{
  "n_layer": 12,
  "d_model": 128,
  "n_head": 2,
  "n_kv_head": 1,
  "head_dim": 64,
  "d_mlp": 512,
  "vocab_size": 5274,
  "activation": "tanh_gelu",
  "norm": "rmsnorm",
  "norm_place": "pre",
  "norm_eps": 1e-05,
  "positions": "learned",
  "qk_norm": false,
  "attn_scale": 0.125,
  "bias": "all",
  "tie_embeddings": true,
  "parallel_block": false,
  "init": "uniform",
  "init_std_qkv": 0.0406,
  "init_std_o": 0.0406,
  "init_std_up": 0.0406,
  "init_std_down": 0.0,
  "optimizer": "soap_variant",
  "lr": 0.0075,
  "beta1": 0.95,
  "beta2": 0.99,
  "weight_decay": 0.032,
  "lr_head": 0.00487,
  "warmup_steps": 200,
  "schedule": "wsd",
  "decay_fraction": 0.719,
  "decay_shape": "linear",
  "final_lr_fraction": 0.0,
  "batch_tokens": 32768,
  "seq_len": 1024,
  "doc_mask": false,
  "z_loss": 1e-05,
  "train_tokens": 157800000,
  "steps": 4816,
  "dataset": "wikipedia_en"
}
Each number is 128 + 24 x the weight over its row's rms, rounded and kept within 0 to 255. Layers, rows and columns count from 0. Numbers have three digits each. The size before them is the row's rms in percent of the matrix's.

# down: layer 5 MLP down (transposed), 512x128, rms 0.236, rows 59-111, columns 0-127
# up: layer 5 MLP up, 512x128, rms 0.259, rows 60-111, columns 0-127
down59 106:158095144112100142147175120140119142092127124153167195107127179145107122107112154130139133119115151116155143102081118148104114145141085140142118138139146123108118173148157154119150155137081118091169168124143127139144129092161169151145147111138121154131120105141141142156127110148083100160144156069074100143148119157132078148136122139099124129150104128122125172138140119105138116143141
up60 089:153115175132140127120119116126160111158198128077124140173117177097105123100097135142101128145155146113142190167167107109139157132154127084140165137149121122155150133097108132154138136123119184143149140090103109103104173139100092128141155139148111131112113118143166069100138138112086134135115113106148113122141137139137131129114141141113119152151157133113131124133172142085156119106142
down60 094:137133117093124143155132139135097092083158104113090073082130100099127145112121125131135117111095191104142123117131153126094126109132116171181104118148105132132106117170086103096150104130161138110139125122153156082134143085109117134116141106077142101110133100129162146145168116139099109114133164105139081139137118145095128107136142136171122111096141117116138074145119163101145138127116
up61 108:126157117140084159106099090080109150156122117110140162114122164145125125107138142118142089187142121100164159152126119110144101161149131083129135108117121168128105107145160107106108129113147105151108154146132094137146120130143088112077151154156109125120132141135150128117126158138141104131201120109161138108126092162121125120117155113117117158069139154131120109154146103080072128108118
down61 093:147126075134143137132113150154119111109167112144168154146120107147159114158131123100081163094145139119112137113116102092146137106120140129086085166118088134132134142076125110139088140172085155118111126121146135138137098149128156121133134140140152130125091124138150161096128118128127121150158093121138104152125133069167119165131163181146142078132051139095124143135135141137150126126146
up62 093:145125132107107123140098127126101129149129153099147122110187100112103134170129138114106098153159172123103137133106074178125098084140160115143115146138169146156158152140102098126136139125144141135093120097104136088133119127095176165166106118121137114109139144123132088105100118139085122147166131132095145151139156074127166137121141142118103088129127134154137123062107141156116129150162
down62 057:121091159118147125121125085105164105103200137185130094134093138160119091135145154123123147117119125111126081174120123095097156118112104146146128112112127108109092159133156140134139181138148148149153142140123099106171107097180091128082119142106160098121125121105147112087148130137147107138132099128147152114117115129146119096119144158143146108103147135107173112156147125121127105115075
up63 098:148129152104124135135177130157129149152077128114170086150147146116144144114163132091140144074135126142134134132088096120100174154065144123110115095139173114147119117127116120129158151115141097091121130166136150131136112130130107117150155157119126099104136126103139177092130170100114140123104164116171128130114133171141134122144126131138171083154144142091100135136061132142094135109141
down63 072:135107112099139118127145079131121142092128133079104107156174121088103152085148127102148165133099159146131075122111091099142145121102115142152121141148149131131153129147152068112164112115131141170142080158167118107085109109131125128153149138118127132089141126082156121145165144124157125104089114152152115135123120118144077094096122158113116110143120156138167111122089135126101157114145
up64 107:126126136113096134163130121126162129140104147130106149135148118172120114145117136130142141105137133157129150129137129100135146098188152142085153091063126101085160097152132067119162158112064124098143105126149145119179167139138093159135117141155101111174153121125115129145125138097135116147149079106130147131129109132170134126151151129125109117175133117115131131134153134064148143157117
down64 110:147128130159130134124105189180099169106106119151099109097154115061139111090114120136137137133084134075105159110144151118155171132128149140106135169129121111118122136097128149125149083132109157130160146107104117146100082150140154116158117134136153119111129163148151124150173105130099116126124116136145126098126113076129189178149133149162153117136097134095102126137135125108102132128132
up65 111:138169125149118175172105160124129145152106126121128128143132113145096145108128179126097157108108111130124152146156122176096126144143112124134132143088108111111123143135188149108152118121113071082137137160152144126141168122150120084148150093127097113151112142136110106151158125130135110149158079077136180142119121116099124131111126150178067112113159140116125147142111158151134137088143
down65 108:144169124139123172113122134129152099115093167091131067092134135113117161131120093144121109105121117125131153140161138150117099135165167132152127159126121153113163098079112154108130129097135126184158128123115077138116128115112073131083136143103114160121111117142144108113152130096142128136085133115101109099103151180117140154137127107102079161126143137157152083151115147134109108119167
up66 105:181148111108147131145104105139092122069171080112088098121132155114129108124146135092129123149119114175106139125094119122089109123108095160122125113098143139133098114177169159129107114158105137082131106112109116100099137121135134112133127133095118148118126108137118155150118164110086093123128117130134149077139139118161154153147144143170121107124122121082123130141172180169167149133156
down66 092:138097147112125119135153111141167107185133138132176153134108133128122179144149128117123151122160165118147102142154110129130130101174109137181154144175165114122118130143200163115109161126121122156142182113111104136103145131129117127127159103116148164165140135122090112166121135094092098106112131139144125112175123149162133127118116112167125124150134167160110155098097161152114162134134
up67 086:085144169116141162102136143104115094117116110136142149109131106101099086143136077073106112126151096126090083116095148135164116101139125131133126145109155131118158071121152138088122154203094143147137156146094160131097135154108121129145117142120119164145093135108124128109077121099145142158128127146077119145115135130120123148098146137133100131093148130148122117135101139112083128129180
down67 093:188105110134105154135143120162106140137132144112082114083139158079147163097072156143161133146075163136149147109164088107136147168122164128102121119142080146118124139117104134148108101080145118098121140126100153141161078131137138143137146135174128137134119141127123111119173133145093142116123164117175117139164128126135138098125116096144130117157104116105148116156134109123172148147107
up68 111:153105138101143115138117124134149135126133133090146147124103104159115126112126145129101111098121125098151129124142184114080097100169103134091141113130153114154135141067121175165136159169079154127119130104103175144129132076160138080132139105142094128125119114131137102117085141121160122141119094143096091093126132123117153157089111142124151132106059131080116151145136120154141115124139
down68 121:122121123173188081103139091107110145153121117140154115108118135137151128149155127092085101127114132109150075119119124155106115113160124170116127121153138127137120149138136107082134169146097105115123134103100172140163159063130160137164109072138100139084126129138150133094127116118134124160126107132132067112095153157118101135113107131109131149136106126072145111136115141129105165145113
up69 098:134125157106142113162127127136122108077113117150100160089135135117147132116139155140159114141107153110161087131149144152110143115098121085147128114125105148127123168123113175155161141166160098151118110130119115123138095162105101129099153146152137212140135073149118123081090102176124114149151140168127111117151106138146131108087140127126154143166115118153131130125123151088153139141180
down69 095:100129138138127122120135079117163127155141138147165110135124085137153127120139124135144147150148143116141140070082103113139155118117188106125148098187115078133127143102140107121147131097132153120155116151146156114134132118105127090158073174136137108129133147123085133139108174103146155093135069095134129110092121145124130147135113135120092182081140075112121122155122099127119120125108
up70 090:126124108112113118127089133141072132130176135062104136168142129115097131086095150141142100111121095169087150101120102070126141165123115113111123108064169104117137124170119110132098138131113135106134143160124127104091132149122127106170137119116139145131140113118123111101135155116086111185113156122132161115131154153121129160123104112138157153108162145135136177125130133136146137095081
down70 077:122124138126143089134119123116161159142117114103122165116164110112099141143141143125111093114130106097164121141112161136097104119122154150116157170135099114162178116137098126112157127133099127095135145116097090141143102093130106100104156102107075143121096139138120120132131084125162148105104126167112060104110117098090112140109098094132118151199126149149074131097119133111114114104111
up71 094:132111167128134092130123094136103115144129124126151147111131127138136107146138183171132184167112120169090126148124130106126161163163136111078141140094140166172163141144112110110142124133080098122116124150122100115119125115105101145117135157118182098155124121117157117156093138109107121125147167142106144119126088144167128136196179104140112138142109150115159137108152138100092131090118
down71 082:131120122147149109080135054138132101124094140165139132100152119173109157105153100119117111107127100120125088129085144103129108121137125099135120078135102110094127106082150149174141143168124161152132108143090157141108129164114172130173134106139073127129101120130128122138148139109140148106143104100145073143128101154081133150096136105126110133096122149147129159099153145152125149150124
up72 109:112131085138105192132111123103122148169148095129128118121169140131141179137135129136126148149160111114108103113162090062139127142080116104115130132134121126162137139114144119153111162154095116176118155106167181124157113109117126124103107130181168118137159124153174127149103180087137179112111133149128132114115132157092137079124134127124152109130145138142127135150129125118132094120152
down72 104:116179129138077107139134169106116165119147098184141131113118122111103129152099150115101124163121158048100131126152143103107104162128133137137149135104170145119106180077110163165139122143101131103136114141121104139130127139133130152119118121143117110124153169141081146125133081114109134096135111092098141173067162135119123122124125106138162129115104109099128149142135084115138127141111
up73 110:137096108111157180094161104164128114121089124174138119115111112138135145127100155090151079145103137168140175165134176107132171138144149109104107155119130122136148099145127126113089137096077136085140128150126132125122175124123119140151126098165127141155073113090113132107157136080146125128180124140107141102099118136102116103146159139090107140109113104144163124102125127150130143109121
down73 131:141111140095132137105129172131141093178160119151094152170157132097148131116096108089125146117095113137172103125157138170197126157095113150111136137138123090138131124106129172140108089142134146098144169113129175117112123160110103090116175103149153155111117115083132165131118113101130166123111159138130102138110154132109120143178149154134125120103107158107087144128119117113103130113133
up74 108:172118075143082118114125084120116165134140104151072105159128139144165163148095141073133106139131160125112154113122120124111151114123111136094131106179124121136143094115132110128145205121153126106117126126119167143117155117166083083131149124128126116100104089115163120169127151123123163141096087099086137163117129157100117126124107125152124144111099114113150114132144132139150157145146
down74 119:096137091117134151102106134159152123143190126119139105116162148132106076158117130115088099145136133140084102154113188168117144125132141119116092142137137117122144124122106088137088144118142169149146155128064132153108098150158080109116116099133155111133153120114122137147087128097116094109116121128131118137122127124098140146096096089088126137137132138178117115093077107115108104158108
up75 111:140153118125134120124096103107156134105141113097084124149165128098082143144155124124121118144171124138119160095118076119093105131094122135114130162127159113101105117113099111124122121151127122098120141129086153063117130124072101110078156126161096155131105128091121104134180155107103123151125100117131136115123118104149150124119094103096143177144127136144147098122153165161141139144190
down75 128:142140097111146110125144147193120151180118158141157148149132130140124105151182094144126134108116118153188187124145141128124143126165145129154136104152115143141165128123109166152140127164086134146158116115133097129103137101137121117176129155074183110128146178117117118155113122152115128129134126117135161136120096128108108120147148091112124123113107119129149174142148090128165170085114
up76 100:159090139125154177109139138123136115123098137134081092113119141108108093175151140135150120124161155168143117127150123128116171136128125101113117161102158108145115105117114182149111158135160094109130135101095106150162118114119104148113127138108092136183101132136141138131117130113149115098126112155137138108165087168102101119142087113108111160109127094132131139117181120095167133124202
down76 116:117133150103125111138117153114156103127180118137142126103076151102135157128155114101099121129128136131128130152132104110078115128140106183121149137133135215133154140168125135123095106103112122136151139153141185143117120145120123163131143154130122098110149149111134127137122086126039176131117114120146077127140149123131118148132102143100149131087156132083160084112119116137106130131142
up77 103:132129131133109130114145109112084128165119126119136154135147132130144092089150151122144179079096071096098154080113115168135129137166098127125155173112114084166138110086145128149113111145144129129128118139098163084142153129165127161129128126154148143150133151171132114107132127114185109112116093131132166122123130142100129168151132140165075148127117111152117122102089107145119143117083
down77 122:130129147119079127184139121128137101136116098141110117145161097130143128145118113119153176150102113129127142113130095118177135117147143147098142135095126105129141147053131099166138118163110153139138126126121105097115152121105119116167122165116105129161140125109123136130144088127127106145192130135100101118125165160108127117081230162133093106168137129133133145139112122121113146139142
up78 105:142151101149090147098130169121111112136129118120128120135123075150141134172148150083182143195118116133095157112137116102181098083120168147122084075116091114136118111166142162123100125136143114128100160113117151130133141135129078089098150122149123114148124131160150114163136139117138098118143128091161141126098152136104102109109133147113136156135111106150144103115129130106111094078132
down78 093:145142107134096165151137078149135116110138164076180134176128145123094135106151133099134145081155159140151114124086117090105074107096161144137161111121108140138151091176117132105158155145106143131151155112120125151144158104110115113177126100123136139141117129166107102092144159110115156186134144126112138135143161130115103131104168094128128150163086133120131127098133121122142117137110
up79 100:111110127101156149157131127085104109105169104108122114139155113116112135087108152148129095166146133118118127142090150127140138126124134134142147148131162122113141156163118155129143121110119099076127111102119145083115114115133083167106109144122165113131136152114103128127093134189150145122121096152121150113122120166117124184097103190115140101142182129167162173141129108150115087138177
down79 092:086131142111131142130143105129090129059128108097157137132119168103069142130126111124134150115069167144090130124104135151125067131132141131129141134119119125136149114127114078151137160133126138129111150089122108089119109110093105140103149145124088178123121088150132127072117121115172143154131106151101113123122151152116146121117149136118103143176141126194145113150131127079112156124138
up80 109:132134116125093142171166162112145163120151085167126146096155154139151126125163121099134119203135168104112108117129126137152117090145143125142147147108111108151091163114138148093100129093140135122132120107110107131110134134084085152092115148108113132140148093144138080131111127114118103159129155119168175153142081140146188097126133138162152115117160128094133172129118102131153143122128
down80 082:139162113122150117145105136118146113125114086133130170168096104115097141150149115131156124104134114154112104116161092160113141114113122147101146146138108104100157091130127151133144128183099135113131131159123192128106153117105144138140154114119138144146084151123124171155107103122127143142151117166108122101121164101118091193171071155111137147109129200115103095119105121131098124130145
up81 098:134094111120099156122087120131107138113166127170129144163107125109114128123116151093110108109099097109130058118114115087139123124146147157127131120112182169161153117094155131147126141130189128152122100126135099088089138123084101118144104140111136137124128083127127146125122149177134138158135088089097126130123131145131088098140118088104144119106114115096074149103169130135105144163138
down81 100:105088108176128159138104150108163135118144089129135103109178113132112129108123125096058118147127122131111127156139133161085149122188154158081083099116101088148079127095057118129166139129129150111159131125131113141136122115104107078146147121118114091127114139119115113154140117141124098109128123134112109110113124090095126121141153128114156136144091119122162118120119094099132115137085
up82 094:080148145149142135130110129131169109099093145111165148146096108138138156123154156122126169147145118118127108090103113182137155154139115161127127123175119117104150109170139114119076170118153151141082157140097098135107140119139131123132140149157113119106120141165146113133126153088134124128123086090136124089136109121101114108087146153078152090129160161164140162141128112174108097093125
down82 092:142135101153102144086138185106134140164149118123152121096136127088136135112096164083119170111159120140137126134112165173100108148107153102118147119213112106108169083138149138090160139119114117145130125077157110126146127116103113133120162120131129142154155116103163121138085108140150130104122143146097111124087101114094123141108122137126097133162125119146078133119120173102120127131101
up83 091:168132153140141104145133092130086117166138145124136106166099130179121152150134163104126130119125158138084115171144151212184095123127109124132100150120167132103156134125127173103133115120121104131108114129111162178181130094173152135151115140151127153158124141097133138148115125147137129156155157112133152119119118145108143111130087087095151145150142143111110152126102122140152158112147
down83 077:160150074128178161144128076129099170146151140095114154129108137099145140132114112121109146121131178084124108119115162119141125124132129125086121096136115112117148115169120098149128133152143181116143129139119111172133118135155161136157141113175099134158123138135092111129151129104144120121134104171142118154212135076150145135125148134113170118151125145166099130096171130114124112150119
up84 089:160118120151131158138114140091146165097142127091128105127132099115158130136129133107114090117124101169123115126122137213120114129096113092122120147151069137156164134157095112180125176157134110119138138095156124102107132160162141108138145117142131107162134125113108100113122200154119133146124111166138090114162091114155100154111131115100111159161145152131119120137104117121151109095140
down84 106:118156161156188119144128158134145151155096171144138165114129104136152091168073144115135102116125124097134141114154129152141118132143093140137127106123145123094152135137118100130150079109114161140126135107127156137145113131125120163151095063071115169142149194139075118122099105145131117105148111131104124125158153135126140146153110133107139163089104074131151155129125156124141125150138
up85 089:113144099131132128144135094112121137119146119137160127109129130171111180155087160132148138130142144148156088144130135156082097130138122122133097136128095110122141083171097140091124160116179147160117093112082103092119127121098110167144151101112150149127114118146152132118143171150130121160155135111094095121178185170151121114128129118128074154130109149160114115104098166132161115133133
down85 101:142164120144151103112088146124077129125153137150164124131127133127083084130131125126203127131113129146119126123097118092145173133126180118095125061079128153104124144123151116168125133137093112116129153166117145108107127148141132110135067169157137117153118151103112115120148091105122124095107117084151147127147092084141172105116134135148146132138165101119116118144165126122124110106128
up86 091:128149120111103120157092124123139202140112147151123115113157139172098150148140104082094082117143110083146158110148131159119146138165106108148144109127105161124158121121139112148134166099108101127103102144142121096133101122083134139172105115107094122107136130134130146151134162129118129138169175141153147134104138104142186101105136147089082119123087107126095149156107102153153125100129
down86 069:101115131132168139093087161130101098133116107157107120143151151153085118110162138133133125111132141119115119139147125117151165092117118136135124088163118125098148142130131143118174165127112131156136162139096107116184117104088132113100107170136148150171123153163116208168125100088184127092120120150140115130111131116111112118096103111103152156159150159131130151130146168111102147142119
up87 101:138124123138107118127135133148146132137108107164117099127099160132139147101090176121154154099143126137162151101126109161112122151119127098139182099131165132152133121136078098111088151094128102106123114127137092141107182128117155116143086122161114139059100144183131099135153108098102151179112123112136122148128113172134136131157140075084115141121132098163106096135143135144131154142110
down87 078:115124130114096133067105125153128135124175132168130114113086149124103118095161121137103103141103132147099123148093146132111174135152124124095143114173086086108098129116110116120106156162136132116124093120125073132162148122161163173183145095129131123129161154132161128065153134118130109139106091141135145126090140157146112127093136104125141119123126137132153074099100158140125146159127
up88 102:138205128181116188129127140074112169179129143157125082099108168129119107132122170135100139162107148114132146140092136133138132152149105107128124140122149105131091080177144117121088095124144133119130154145110146155113136162094142144130133118128121130121171157144144114088113107119146149153144155143119140110124143174141146103114114136085098148148107138116146132155139149083139108141147
down88 095:126115129103126147102137131124115128149130131108112128085104090118125132128134165127151122118149176140136172133126107086150111097155142129176117084137149116161109093112169143134163083167116123111120098122166126130143128110114128092141139116102141155156154127110148126116125148147127125135157133129159082129094112149158098121121162144105115111190123174153186074178136133145080105121097
up89 090:105106156107147132051094110126083118109112082148148143143125156167148093188114112146130082167117113153103137139107138116110152109143099143120101125151131145142134104128147116125144127118128115127075104132166144097124147136156151139140139148100113114145125113090127104136104155126107147128137114207100076093131118166116156118132121121125099105151168102164113117141126085125131109121103
down89 097:095146139155126137121135135127107143136136066106133112148136143152107109110121110117163085140138122148102132132135102119109131116142112098105136105131119107132145111120128139139143082095124100099098059145149122135126073098143185113131145139113138103107135115183127099132134118080115133131154155138088113047072110119143116145152129104153136106123139107064160154121148109139150124118095
up90 087:149113137122125127131150164095174120101099123110093142115165188129154138087156122133140159132136145101128102132139116114093091147124116158102133075151150106151170136134121169099089178126134109146142116136149104151129139102115123126137108136116120152065118158151182145135118111143153133176129113089096102146121144124166157133138098146110100118111097117126075141139112114155106176130132
down90 073:109124079160114110111129102122083152133164136144134157089147106138086162137144166119129164116121101114136132095148112135082139137160093101129119119132120121078087087093130136134115162156142198131135142132076122110123081138130116110096161128134117091113104110109088154083155085144117162119111113132119132123158110103095144144126133137100103139162138119157125126115172148143098114142118
up91 106:118155160136140117149116107126146117075148128067173090074141152142130126164150106142169118114135120155132122091125140136127112150114124182128118144097103135091132148134114098094113120100096127112154162119169145062140130106158121133132104134096102197117127117086125116113108175147138145160085103136176114115121100132132142125137140131118117138162149143111145123133087120132097104123145
down91 110:105106129142104116122139092135140156135170152125128113129165103153131147100124111138111137153094132138123086123128087150087085154162128140141115144156098085103162129099120135145150128114093095090168105135087099160122102118137167145164135128076148121119124121149083214137133139093158157121120137139145098092091123125141122153103147115104119136170096138118116130152096121109156122138114
up92 096:123132164169134135163130125148126160126125120139117111156149105134101097126164129109143130132126109104075128115111121134175149117145170128136203142124102159138109094139176153158112138130119126137114144120165159118081135156065126099110141146113137112135114082122128120132082097124101104106122129135112148146130126168104151161109118065157108155115114149113159173109137158140179115123142
down92 088:101088126136125138124127126132120138116155125104134085078148129100117106113101155143081118137107113118140123132157110132118134111108127095117104114117135133118116122135090123122161135096157125120112121143116066100132104136128073163158095128101158132133100179119111123094122119137134167134140160083149126102144112155141121109127175180106169096140147107123107113195114145090095143126060
up93 105:149112135150125121138138149179119105132091148136180087068085089124134159096124118133105097153150118142078134146126173124086137093084140150107156135131121134132122086147122116121113157100168078123125112132128137167110102158124090147120147122137159121145149118123129146106082107117104115153142177135143181148123111119150140110132127123133135182127135149143164153160099139123159120133158
down93 089:148082183118131175119125106096053154166111104090149114129157106136126138125136101147105156114149114142163105159137183143126116145132139099081163157100139134130123114112097081127131117113141132094150114145114107158105122136087101107150113161133136116116128104147136124087127115166164146130149150104124107150130113104133151170111150123084135135134158114105125155134131123109185137142084
up94 095:141111204127138117161135160156135128147121143098099133172123127158082108138157118164094121088126119132126104113152120143123104163154123106102162105093151096164111115153141134084118172161109140073131117132097135133155184153144140105135115149161107132108110129151126136113117130114130133125140135202087128142107093123107139173126111099123105099116133151122097166140134124119150108116157
down94 097:127095101085136069120121134162155070114137137103128143121154117129153135145122155123147123135149148109109092100110141127146111100123181131113120097098087113154172121124172141139106144172151131112111156153107140102121144072093123136170136091139148183182113149105127147151133125111121108104102131143151133086134145162146141112148128132147130119093125123146116097136121106096065135146132
up95 097:148100123136100162076107160115104090107125147102142148165133166139088157138174128159121149140091145074137148128114115115154122132141142084107102109137134159180140085120103103084135099110125143126124096155124134153128092156086167118137156100137117154119149100150156146179152194111137137149122116133134124090152138139156147148133111109146146111144162134092109112133116123119138151102119
down95 104:164112132133129181105127127139121104144141139157158161087103076125125118106141098143071131118130109127090126132164118127151147147125110148094116158115157141145087149122128126087095108127159060112104110148111148097165150112079104099118094137119148145174115082122126150133125099107128120124153148130078124147120150106126157126111119126153170163125139101106094150137119174118119104136161
up96 103:080130112139115141155116133102118094125125137121110149141118102161082089082155130135118113152150101111131115134114137164155125112094132075126125121110123110153158068112153107159078074146133099150145093097156116169124142123119121133136137135135121154177120121132142128161138168128159071113125113163133170117143109176110153113108104124088113144109103144125115086130176126137097128109112
down96 107:106119126134105140103076116098127071184118122138159160163109157185163117127138123127101177146141137151118147141165160136116116083096120161123135107195117152140153140123139124126129155106107112103123152128123186126190141141148110124120117147112105126129119149108164137112119139149153159155132100139125097099159164104140133140144161104125123152126148102109144104106082114128125150160108
up97 093:125149104117108118145146095139147161167082133124101156114154141129095108123102119145146160134103115116134139131148163137156142124113166106093145147115144174099135108110139148104107178125095121104141126114117101156138158163121155114102149131169104180134138165132135155115128084124159115173132127121104154096112101093102124123123083161077104167113124098092111152170081100110128132130154
down97 083:130082171086116137109118168112139121098121121106138149055135086114142099111120123160127141171136112153173116153127115136113136149157132103113146105121130134157140118100117127173156119163165158111161155124121145158116125144118110075166096129118143111114131152127095125146102137108109173091142154125159142137156105042116094141132155138137162131161115149111119140161115117137127127147120
up98 095:130113140159142139113094128098166103120135107110119138110104071127131143165131174163136170144128115078162151129138168117152179134159082141131160115136105121118124117134142146155110135095108102104076128118124132126103128132095161109101138118156125165120134115154179088173103102141135099112135118105139110145141119108133177152192140134149109161138145118147139089133125158119160133163108
down98 094:144126126123170138116137162117085115109102074151135160129116105076095120156104130134105111120159139126135134125071121142113118089138142155076154110128140132147132141084143097180153115101132143143159143138094145116126100141119156135128108145114130080116133171152121197084120108123174143076117117146127149100147113134138146186125133108132150137122132124098122113097124088140114147105100
up99 085:137174135108103172166101123083097130114134173088123120113099112134127148148149135138110090147103097113105145134103118102136111138110194087175136115159137106104125131136159127137100116109111141134093121122149124132149143150126117135124137140130098142132091079116131167134156167126134138095188127129184118072139131146113106126088118109116139124107141121133192079126154118125143109149141
down99 078:094107153106150071120070140085128153100123150168094113122136087109075150131130076119093109106106110113121094161172154143145117113106109153122168105155155117139107149139106088136114115165110131087137163147139131106144107106158130140111097145155092148107123121167121150137082147121138142136126107124154088141119146106114127115114138136151143133179128184109132128164132116144123136123109
up100 105:168109115124157109111136145171120122071133130125075092097108114135147136112145129132136145118138094167097120169132162129074113122117149093094154111114139117165125114116133110106076092125082111096109136147145124120135130137158162140117117139120135117143151113125124155076116180115097141139100113167151158061152123141128122153096139124161163109120097124107125119115131103145151102141178
down100 095:182124140117138133121163163145127134133121140098121110141083137113107130138157138120060083135122145093149142116154141160110135138151152098188100142129114132116148157127117137131128153154140154130132122108134089180151131146139163130130140106085162137114148169109105124147150115141077188102130151112123119086124127162134074140127166141106093148074094114112137143152154150132134159115134
up101 110:118140128135142129167107181148143130103134103084115146122110133140123113146108151117115147104074145168130151122129097105117143113122110093111184131128120099124208114165142096178129129094154135116092119139086123125124156140130158118119115114133136149183142119137135111152132146140141141127142157095142143122146133138131156107123103084105125130105112051197158135140102147116124155126099
down101 105:111174093159141104131065117113127131165101177078141107110161148099090168137141158134129111125126118166107107143129125125133134138100178112113143115147066104120141072127138111127133143099120127132178131157152123161119131095150094121139116122119132127150109096131140142146102143119106116113152129119116133102070118160126139134090135126097111160148123177144125091158101118146169127117165
up102 086:099139102135120134137100146031134097136090106146166120132120107151132124113131117091139098096111096104115108106139092140132137109138128127116109131134159093118158136138118125118124119115105161170126105167119146120118098128139139068110114123113138178078094118167168140097117125113099100165114109144138147102133090116113138133113119124135106085146154123143103077141157122100147110108076
down102 096:130085142126152123129104127173135140142115120159092125117140143109135116159132208131104145121166127165115128162114147171111122132160128124124127122110088114156156120117197132127103101166144117143127179122134099152131114093141197143126158140146108110134133145113119132154112141123110150104142132165130141107093178104146101173125143159124155107129126079092140116099111131112081126131152
up103 105:148116127105093094124088160131112143120126092104096108162130118123106143146162128134163130119126127110158188119117116154114146108127119125157159148167157124184134130120150107145129131105119115153105132179124114128158119093134101087145173103105099096161084143118125162138120151128091100150160116175086148151125125131144177116088100100131154178124127124157125162128158111105113146154116
down103 111:167124128119118191133143145142182128094145145145127131080124135146137119107127114123105147141151121051103129103124139127123143116109132097075104124111156171113084160143137112128077120148097117075128128125159086165171112110120123139178116119144121112110136149163116137130125117174164147116102107131170184145136135150124150122122131104144158124156108079127136104147113119119130118111140
up104 096:102148146157136127124116129063100150122120098155132090153145151130109146146130101127092148152164110108102151152140118101143140111124125137119103163148132150124133132168154186115152134144108146103093132151090085107148129171124129143162140117113145112098111163115177161095121152143109127109134126075120144122139142134148129138170123114147122153105110161167151173103144102112109200145100
down104 096:106122093137152144082132087145103112156101121095132091167145117094151172107114125109103127159162097131138130102131110130139089165142140096111154131136104112139135126133154165161135122117119069084136148150112086135143143092129120149128176117103144134142140145127153145134132164143117143137162151098172152123122138174072111157125169101147172144096168148179145121151126128129146132140127
up105 108:142093159145101133109118139105083132152092163131113091112080142141090139048148114163086122150192105126124136127162150118119158097120140115122117125134071148153122121153138111110108141117116079116160127171173151129149149144121144130132126114151097157093121130133126108135124138140145105123147126147212139129133126133153143134134145172116127153141154125150155131110154143094124137143146
down105 137:182146085153118100117100106121136137127125157114146140145119180150114152150150090108126094113147076091117168107119140128096130129136125122122097135097140122133155099159102154150071127108103125107131146118092167138080074084176133165085122138140107115113129142128152151105156133167134133137165107102154150158136134123089142134128105136115124130121136163101078101130134146140143159112147
up106 088:120186125162085148137159085092159135139147124139093098085103138147133119095134153158127102109104142136087157150127120083125125163139176091100121122135085134124106127105159145168066100156124095137141162143123104149142133113141088093159129105138110117129105115176175166109114131120136129123139131090124125139104096169137102134110131167122146134099123099122154161147128112123108120123136
down106 079:121101137079135115083107107107075136116135094117113128092139075130128112161149122147120106120138109113128106118126142092138096135123168121106151136149139103149128140176154128160190150126168123101137093131117158124095116089153140139115139133105107115107114106105086151084123126138142146109164125118103110161147131107132113128165129099129120186125192135106139091175101130113171149140123
up107 095:133108083063122105115141078115116128106142094140173113118139071139161102121116135102151091145110135153173112168136143087082116117107119098111152122134165076130115141173157103158140144110113140139107143121128129164108175117154145142107110140135125144126143169109149131127154151160114133161138132084107113104126166122083156104139157128112106144140153167115096132122113123115099147110139
down107 108:120161162115134143097126102083121156113148158139144093112086146095111094109133127117145131161142081110153096066137137146113125151136142103116126112134119135120111104157154153081095094113156121144130120128117175096127122154120126097096104140145098136087135094135134080122106160184140134123134122124155102151095138108140104104161109119171128076160153147134179101139161145117132120131150
up108 095:147133126125156126134066193124131114115113143127127115131118118115096137146143125106132098130099130125109134163104127107159170147170111134107139119116158202117132116120127113178130180085140131125112117113103156104088110145117126143134083119172128159152100136146137165134152159121162138084127140133156147105148165162096147105125146155161133145105135089122138167132157096155122121167163
down108 098:120098089110103110123123086063138169111149131148127154112120142114113117166094159112095123140144140110125130111109144135115121148120128128102094142128137156094121147130095126151127151123115125111134130140105116172134077149137161105137180136150088086104143183138128134175114115169125133139143141087149100155124120085106113089142114085098114077123144106142110137139130136147139113113055
up109 113:114098097113087141122173140121106110132158124109143086099162102160125135120130141082143162161123116147133108110112116103138093144116130100164132129088137154127205179126155135138111135121146177133152121091123122101135146151158189149145110165159086137129090130128143102099125184130127130149111102102133117094134082178144137109109136129163126155137108105135136097117134130143122115118132
down109 113:118156112122134134106155106126144128149126101086192104079186119105132094108092129118143136169108169121133093082138118146122142111129131135181169128123108129095155144123127146094140125140154150166146126126150139148157136147131107133133101148094148158136086108141143110104141123115102087119122139109109150143160090174128157085097139124152141171147125150143118107110162164067137132129136
up110 097:141113150127136095115126087142139114104158100081146129131110126119082095159133105106135099166164105116132146154175152120146115109131119120108113130133110136139131106103123100134147078123109135096144109159134104140143085112118154111088152071169105134134138136125150103132116150155124124130157082115143117135159165128167146125068156173137166145114144066167122117128123141140152157092164
down110 095:107152111105094103079139110140096111109139081124150127111152143105155114119121104109146100150138129126118124115151152164132111096143097125131089111139136110147152136101098153130113066078100117063086112121130158134144119088094120111165150130136161077098110150137146086112148141162087142115152114127144139147126165120115139111155134111119173098117139140077120107122143089107165124136123
up111 113:126085100142144116177120113117155106075107140131134127123177153139138130139087158141126116112127127138111094164144143113116185109165113172126117158115135102118122147120142194124134147116115123153115161143100133093135137098123117126090137121142090129138102155090142146141159121118115149155133128097139090130098115110124153152118082099089093168097103126102117099148151130114062114156163
down111 113:130129143075141104131152111123114134146135109145170123101117139092138169144109127132169151169102106095142149138142113125102148115141143149107158136167127154185117116082112127144120115148149071088129115154170133112134099074108094116119110135131150142149147113124116153139142122182103116067147130129104146172135116096131100155084128127149121105128127115183118137097111116161170112129149